Weights of a small GPT-style language model, trained from scratch on English Wikipedia.
Size: width 512, vocabulary 11138, 40.4M parameters.
Each number is 128 + 32 x the weight over the matrix's rms, rounded and kept within 0 to 255. Layers, rows and columns count from 0.

# layer 2 attention query, 512x512, rms 0.0459, rows 31-47,95-110, columns 320-383
[[150  93 145 104 135 130  79  95 155  69  92  33 113 113 119 154 174 148 171  73 153 162 185 148  93 122 193 111 193 199 126 161  75 102 143  99  91 170 148 206 158 114 141 201  70 189 183 134 151 158 130 134  99 162 165 130 169  86 103  50  49 135 126 181]
 [148 136 131 128  84 107  80  96  99 145 189 123 166 121 172 172 119 121 114  78  92 150  81  79  77  96 139 143 145 143 101  80 165 167 144 165 143 117 162  90  74 127 125  77 101 159  52 118 105 107 160 182 122  99 147 120 194 144 171 152 115 182 119 100]
 [110 111 140 151 137  95 107 138 118 103 128 159 115 153 139 185  68 135 186 147 151 141 142 115 159 161 124 157 104 175  78 119 195 147 107  53 140 144  73  97 149  97 137 130 160  70 157  77 138 166 129 114 174 112 100  88 147 106  83 108 121 110 107 133]
 [127 155  84 147 156 104 152 129 154 146 204  94 133 157 124 160 126  86  71  67 194 176 112 174 192 179 124  73 146  92 153 179 118 119 141 184 161 102 105 153 115 160 178 132 173 121 119 136  61 181 108 122 131  80  67 122 108 145 179 111 147  84 136  67]
 [ 71 142 135 208 136 197 128  97  52 124  99  96 132 160  98 166 173 149 122 123  86 137  97 122 150 131 136 120 150 156 148  65 151 122 117  81  97 119  94 106 163  53 111 211  90 117 105 148 149  98 168 138 101 132 209 143 185 175 133  84 142 188 112 171]
 [ 94  53 198 173 159  97 118 111 171 105  88  99  75 128 150 166 211 227 181 152 130 109 138 138 120 181 126 135 139 164 152 143 114  31 112  96 112 139 116 180 227 104 105 196  96 116  95  94 153 109 103 121 129 182 178 212  97 123 121 145 113 104 125 138]
 [190  80 196 172 115  89 155 230  98 112  94 123 160 115 101 122 166 138  87 146 156 123 159 116 126  91 158  98 167 133 136 124  71 133 105 151 150 166 138 218 126 146 189  71 175 112 117 134  95 186  83 156 144 126 147 133 141  88  72 147 171 159  29 132]
 [112 138 118 153 175  82 100 142 146 126 133  75 153  96 141 127 132 104 152 112 145  63 119 150 100 144 176 128 189 111 100 191 178 159 113  77 128 121  98 160 125  96  68 132 138 114 124 109 101 131 119 126 144 146 183 142 146 106 143 130 135 185 112 204]
 [109 134 164 118 120 129 181 107 153 144 125  88 129 159 114 112 138 114 109 138 114 114 153 130 136  43 167 116 172 140 129 179 109 148 140  94 131  98 138 168  73 118 177 156 108 137 155 133 154 112  87 129 116 136 136 114  98  84 178  90  83 160 199 136]
 [145 126 137 114 152 197 166 163 120 133 159 121 129 129  87 120 133  67 113 117 190 135 171 123 112 202  79  76 137 128 139 147 107  79 150 120 126 180 140 109 145 127 108 128 121 113 112 170 102  89 138 133  73  83 140 128 122 165 126 129 124 111 142  97]
 [ 52 136 144 112 140  95 164 141 134 141 146 115 131 147 170 131  77 159  70 142 136 181 159 164 121 196 137 143 142 142 148 138 126 154 117 192  85 181  56  86 163 138  63 133 129 141 137 108 115 125 159 136  87  97  92 170 137 152  72 134  76 137 121  64]
 [104 145 130 141 117  84 189  86 110 121 135 196 128 101 180  76 194 131 133 126  96 163 108 108 117  88  69 119 137 110 180  41 153 131 153  53 140 109 176 119 137 146 172  68 132 121  74 138 149  57 115 112 138  88  17 171 116  73 204 198 112  87 191 147]
 [ 85 127 135 113  88 159 165  78 119 130  49 145  90 143 179  95 128  66 151 181 139 146 101 139 152  94 118 106 128 189 148 173  68 183  25 191 122 139 102 143  95 137 117 141  76 173 183 153 104 218  99 155 169  89 161 136  73  90 170 143 109 182 183 110]
 [124 115 143 135 105 169 132  62 116 144 125 119  65  80 169 108 170 126 154 113  66 165 131 133 136 138 107 148 173 115 136 121 155 108  99 119 135 110 215 164 124 101 133 112 122 180 132 124 134 117  94 151 174 141 125 167 124 152 177 151 161 120 202 130]
 [148 153 163  92 128  95  65 171 164 153  85 169  91  99 152  78 131 126  45 109 145  93 122 164 108 129 112 111 147 138 159 116  69 112 143 141 145 188 106 167 137 113 211 115 100 110 101  99 116 171 138 148 104 117 143  93 120 146  64 154  96 168 151 127]
 [ 88 185 156 141 154  99 102 180 164 149 138 165 105  96  78  84  82 128  63 112  73 124 199 141 112 109 153 174 126 105 147 228 139 159 199  93 132 128 165 109 136  91 193 137 189 126 140  62 140  55  69 105 133 152 128 110 108 119 115  82 104 150  57 171]
 [108 146 151 123 128 108 117 154 129 108 175 135 112  98 103 153 117 123 117 113 155 150  90 147 140 129 161 136 182 101 167  92 160  70  85  62 154 162 136  86 109 115 158 126 143  85  83 122 147 180  75  84 129 145  84 113  98 104 210 168 209 101 109 110]
 [138 141 107 148 111 129 106 150 136 121 150  77 122 118 121 151 167 129 135 111 100 121 127 142  91 120 151 121 121 107 150 101 119 115 136 108 147 130 134 182 163  84 115 126 141 171 150 114 129 129 114 110 107 109  98 117 129 137 113 104 109 130 118 110]
 [150 133 161 152 127 115 170 132  77 134 152 138 157 135  83 108 137 134 121 129 160 142 125 117 100 126 102 168 123 206 117 106 133 142 131 116 110 136 136 134 152 152 146 139  92 165 159 129 135 105 117 141 131 160 102 126 172 111 159 147  78 157  90 106]
 [151 114  72 119 151 150 157 145 115 145 162 157 144 141  99 157 134 120 112 102 159 116 179 116  92 125  76 101 159 160 142 155 141  90 138 137 114 123 143 137 121 118 125 126 101 104 119 120 145 129  83  94 166 118 144 149 127 109 125 109 142  93 124 136]
 [116 160  93 121 123 161 104 118 150 116 126  93 161 157 110 109 132 107 161  85 146 130 108  66 138 132 111  95 158  93 148 135 161 124 140 113 145 123  70 115 124 144 127 171 118 162 130 154 124 180 158 155 132 123 118 146 120  94 111 148 126  98 146 157]
 [ 94 127 140 153  93 137 105 136 107 153 114 112 107 133 145 149 141 152 107 124  74 123  97 151 119 104 113 144 141  98 111 102 119 136 130 158 123 148 139  96 160 106 127 133 124 120 139 120 181 112 110 146 136 103 118 113 130 155 121  87 115 144 114 137]
 [ 98 161 141 133 130 118 105 134 111 127 115 114 135 103 150 115 127 144 140 102 132 152 145 141 121 126 130 112 101 119 124 140 113 138 153 150 116 122 114 123 142 116 128 131 143 113 143 128 111 135 151 109 118 153  80 123 123 102 137 143 124 142 146 117]
 [101 131 157 135 109  92 124 111 159 107 103  91  97 122 185 131 150 118 161 122 113 132 104 127 135 111 131 120 118  94 135 143 122 151 140 119 116 116 149  96 127 110 167 117 174 110 128 120 135 163  99 145 140 145 121 116 101 171 106 116  90 155 140 103]
 [ 97 150 126 149 116 136 108 136 121 128 160 103 118 138 164 133 101 119 150  99 113 136  97 105  99 113 123 117 122 125 139 158 125 147 133 126 152 133 103 138 139 110 117 164 127 119 116 160 133 130 120 129 148 117 122 120 146 101 162 136 112 150 115  99]
 [107 144 119 103 104 120 127 108 124 127 139 133 131 146 144 141 130 126 174 112 115 142 109 148 134 114 141 100 113 136 127 184 122  97 119 112 166 135 109 139 131  84 174 110 130 107 123 146 178 177 101 107 122 116 139  72 110 143  84 115 114 143 174 109]
 [156  82 160  90 107 125 111 141 142 106 119  89  91 126 101 163 107 127  98 155 161 125 159 122 135 127 155 135 117 135  93 122 127 159 124  90 130 107 116 102 141 128 163 132 171 125 115 119 125 134 116 142 135 113 160 101 131 153 113 145 118 123 127 189]
 [110 122 145 101 119 132 133 157 127 136 170 134 158 129 152 123 122 141 136 113 121 155  87 132 124 164 112 132 141 163 116 109 135 114 110 107  98 155 134 148 112 124  82 133 179 154 140 145 123 134 123 112 137 107  78 126 115 154  90 153 115 102 125  78]
 [121 100 159 128 119 128 129 135 134 142 100 135 119 154 128 129 130 145 113 129 158 158 111 148 144  84 100 126 130 117 127 151 166  99 130 126 132 136 152 120 100 120 126 109 127  96 137 152 138 117 153 106 125 122 154 127 127  99 142 117 148  76 131 141]
 [129 128 118 135 116 111 131 132 120 107  90 162 153 155 102 108 170 115 139 127 118 120 141 139 120 149 120 116 148 141 134 132 122 132 140 118  96 158 131 112 134 123 115 103 102 135 142 111 140 152 118 161 156 145 127 135 143 116 119 115 159 139 103 153]
 [117 117 114  99 166 143 143 138  93  96 113  97 129  94  93 144 124 126 103 128 162 148 127  79 152 151 139 182 128 172 127 134 152 119 139 117 131 143 144 124 147 132 127 130 114 107 138  98  85  82 137 106 145 145 142 177 133 120 113 158 136 143 137 158]
 [111 137  94 143 108 125 137 141 132  98  87 108 141 117 135 103 106 117 134 112 160 161 104 121 127 124 144 136 159 137 153 120 127 122 172 133 136 102 126 154 136 114 120 117 121 145 110 127 151 118 129 130 147 147 114 118 138 106 138 123 136 153 146  84]
 [163 150 112  91 139 108 140 117  87 155  98 125 113 128 121 157 140 104 115 148 142 160 132 108 119 132 139 137 134 142 108 144 125 106 135 116 143 175 154 106 120 131 141 117 127 116 128 112 142 140 111 130 121  99 159 118 182 115 143  91 121 135 142 135]]
# layer 2 attention key, 256x512, rms 0.0431, rows 31-46, columns 320-383
[[163 113 133 115 172 185 118 168  93 125 124 156  60 169 107 123 165 118 149  61  88 146  67 141 151 150 183 117  52 122  99 113 176  63 115 150 152 121  92  98 120 100 128 121  82  45  94 174 153 112 145 130 164 109 147 176 119 129 182  81 129  93 146 177]
 [ 70  97 158 117 141 153 142 128 111 138  97  63  93 119 140 110 123 125 141 167 116 153 144 135 118 145 192 134 140 124 132 108 103 133 144 116 113 115 122 121 116 110 143 113 130 120 171 139 109 125 137 144 120 145 110 135 172 119  84 152 143 111 100 112]
 [ 82 138 146 117 123 135  98 169 143 161  83 164 100 118 116 147 122 101 133 153 118 105 165  73 133 114  92 130 153 135 123 121 121 111 161  79 167 170 151  88 146 110 107 125 111  96 183 113 158 107 107 129 112 160  99 143 108 125 142  80  72 143  92 148]
 [121 104  46 139 111 163 154 137 148  82 174 214 124 112 166 184 193 151 143 172  89 164 127 109  81 158  72 108 115 109 137 114  32 108 115 133 211 107 160 169 125 162 106  97 123 138 142  81 144 133  99 100  84 138 126 195  93  77  94 123  89 118 142 107]
 [138 114 117 123 145 156 135 131 149 144 106  81 104 146 134 147 105  92 193 110 145 141  97  68 108 110 110 148 116 148 118 124 125 100  72 137 112 127 114  98 140 157  91 110  92 116 174 170 124 106 123 134 140 123 164 103 155 169 141  96 165 157 127 124]
 [125 147 101 159 149 138 164 137  80 117 104  96 156 148  90 103  84 182 184 108 149 142  90 154 128 113 132 131  78 113 142 154 128 136 135 112 126 141  52 119 134  90 124 142 106 179 151 147 129 106  94 169 180 166 128 100 161 176 147 183 115 193 105  92]
 [136 145 108 109 133 117 143 194  93 111 100 205 133  82 100 112 173  96 118 150 126 109 117 168 132 114 117 147 139 228 130  99 106 161 111  86 169 180  71 123 158 132 124  86  73 183 135  97 174 225 129 126 134 124  89 111 108 125 138 149 132 173 163 115]
 [114 100 218 101  95 133 140 125 119 172 142 103  98 121 116 165  73 139 114 115  94  98 124 146 136 111  92 167 111 148 129 102 110 177 129 131 119 147 158  63 115 137 136 120 125 121 121 119 130 160 106 113 127 124 134 109 212 158  99  58  87 165  98 136]
 [120 168 174 178  79  94 119  90 162 142 131 107  61  92 135  72 113 188 130 114 127 106 127 138 147 105  98 170 134 167  90 128  48 157 119 115 106  92 148 120 111 123 120 132 117 122 173 128 149 132 115 162 109 146 139  91 168 152  88 120 132 133 126 117]
 [145 114  77 164 156 124 112 180 149 106 135 139 143 157 138 129 163 151 154 128 150 135  86 129 133 157  86 143 100 140 153 158 167 101 115 194 130 131 111 118 131 178 106 111  73 108  88 135 154  99 136 111 106  86 103 127  80 181 138 153 138 136 122  94]
 [148 130 133  98 175 160 114 122 137 138 108 149 151 130 121 189 116 103 157 134 100 120 127 183 114 124 121 163  90  94 146 124 162  84 147 132 161 116  99 104 105 103  85 146 137 110 147  90 124 155 106 128 131 101 122 126 118  67 116 122 120 198 111 133]
 [133 113 141 108 143  90  81  72 136  54 159 160 137 156 156 172  68 117 130 145 141 125 112  95  91  97  85 157 117 121 185 140 132 108 110 134 181 104  95 110 132  98 124 192 133 113 108 136 104 133 158 157 127 170 107  50 109 193 101 182  69 122 129 161]
 [110 151 156  83 104 184 162 105 153 144  85  41 163  98 129 170 114  90 111  91 140 172  94 139 127  57 103 142 132 134 121 101  57  64 100 105  98 142  84 101 144 155 121 127 105 206 201 174 105 170  79 118 131 140 117 186 182 167  77 160 156 186 119 109]
 [ 97 154  82  98 127 106 138 147 130 116 129 117 172 136 197 115 156 132 138 110 149 174  74 121 120 109 130 111  70 100 148 112 145 136 139 204 142 160 141 118 131  96 128 120 153 194  85 117 167 132 121 125  86 167 123 151  77 138 173 176 135  88 114 112]
 [125 125 184 129 106 175 165 179 117 117 144 138 153  94 124 137 181 138 152 154 132 103 133 194 122  94  80 151 146 153 143 140 114 159 156 132 161  95 124 133 130 168 155  92 145 143 125  76  97 151 111 112 173 128 130 106 139 105 118 174 139 130  87 140]
 [132 137 115 160 161 131 109  95  81 128 139 104 115 126  51  80 128 149 115 164 148  84 153 135 179 134 171 118 126 179 101 125 138 115 180 134 155 138 133 103 142 136 176 103 135 125 155 127 169 169 111  77  29 158 124 128 134 153  80 159  77 119 127 151]]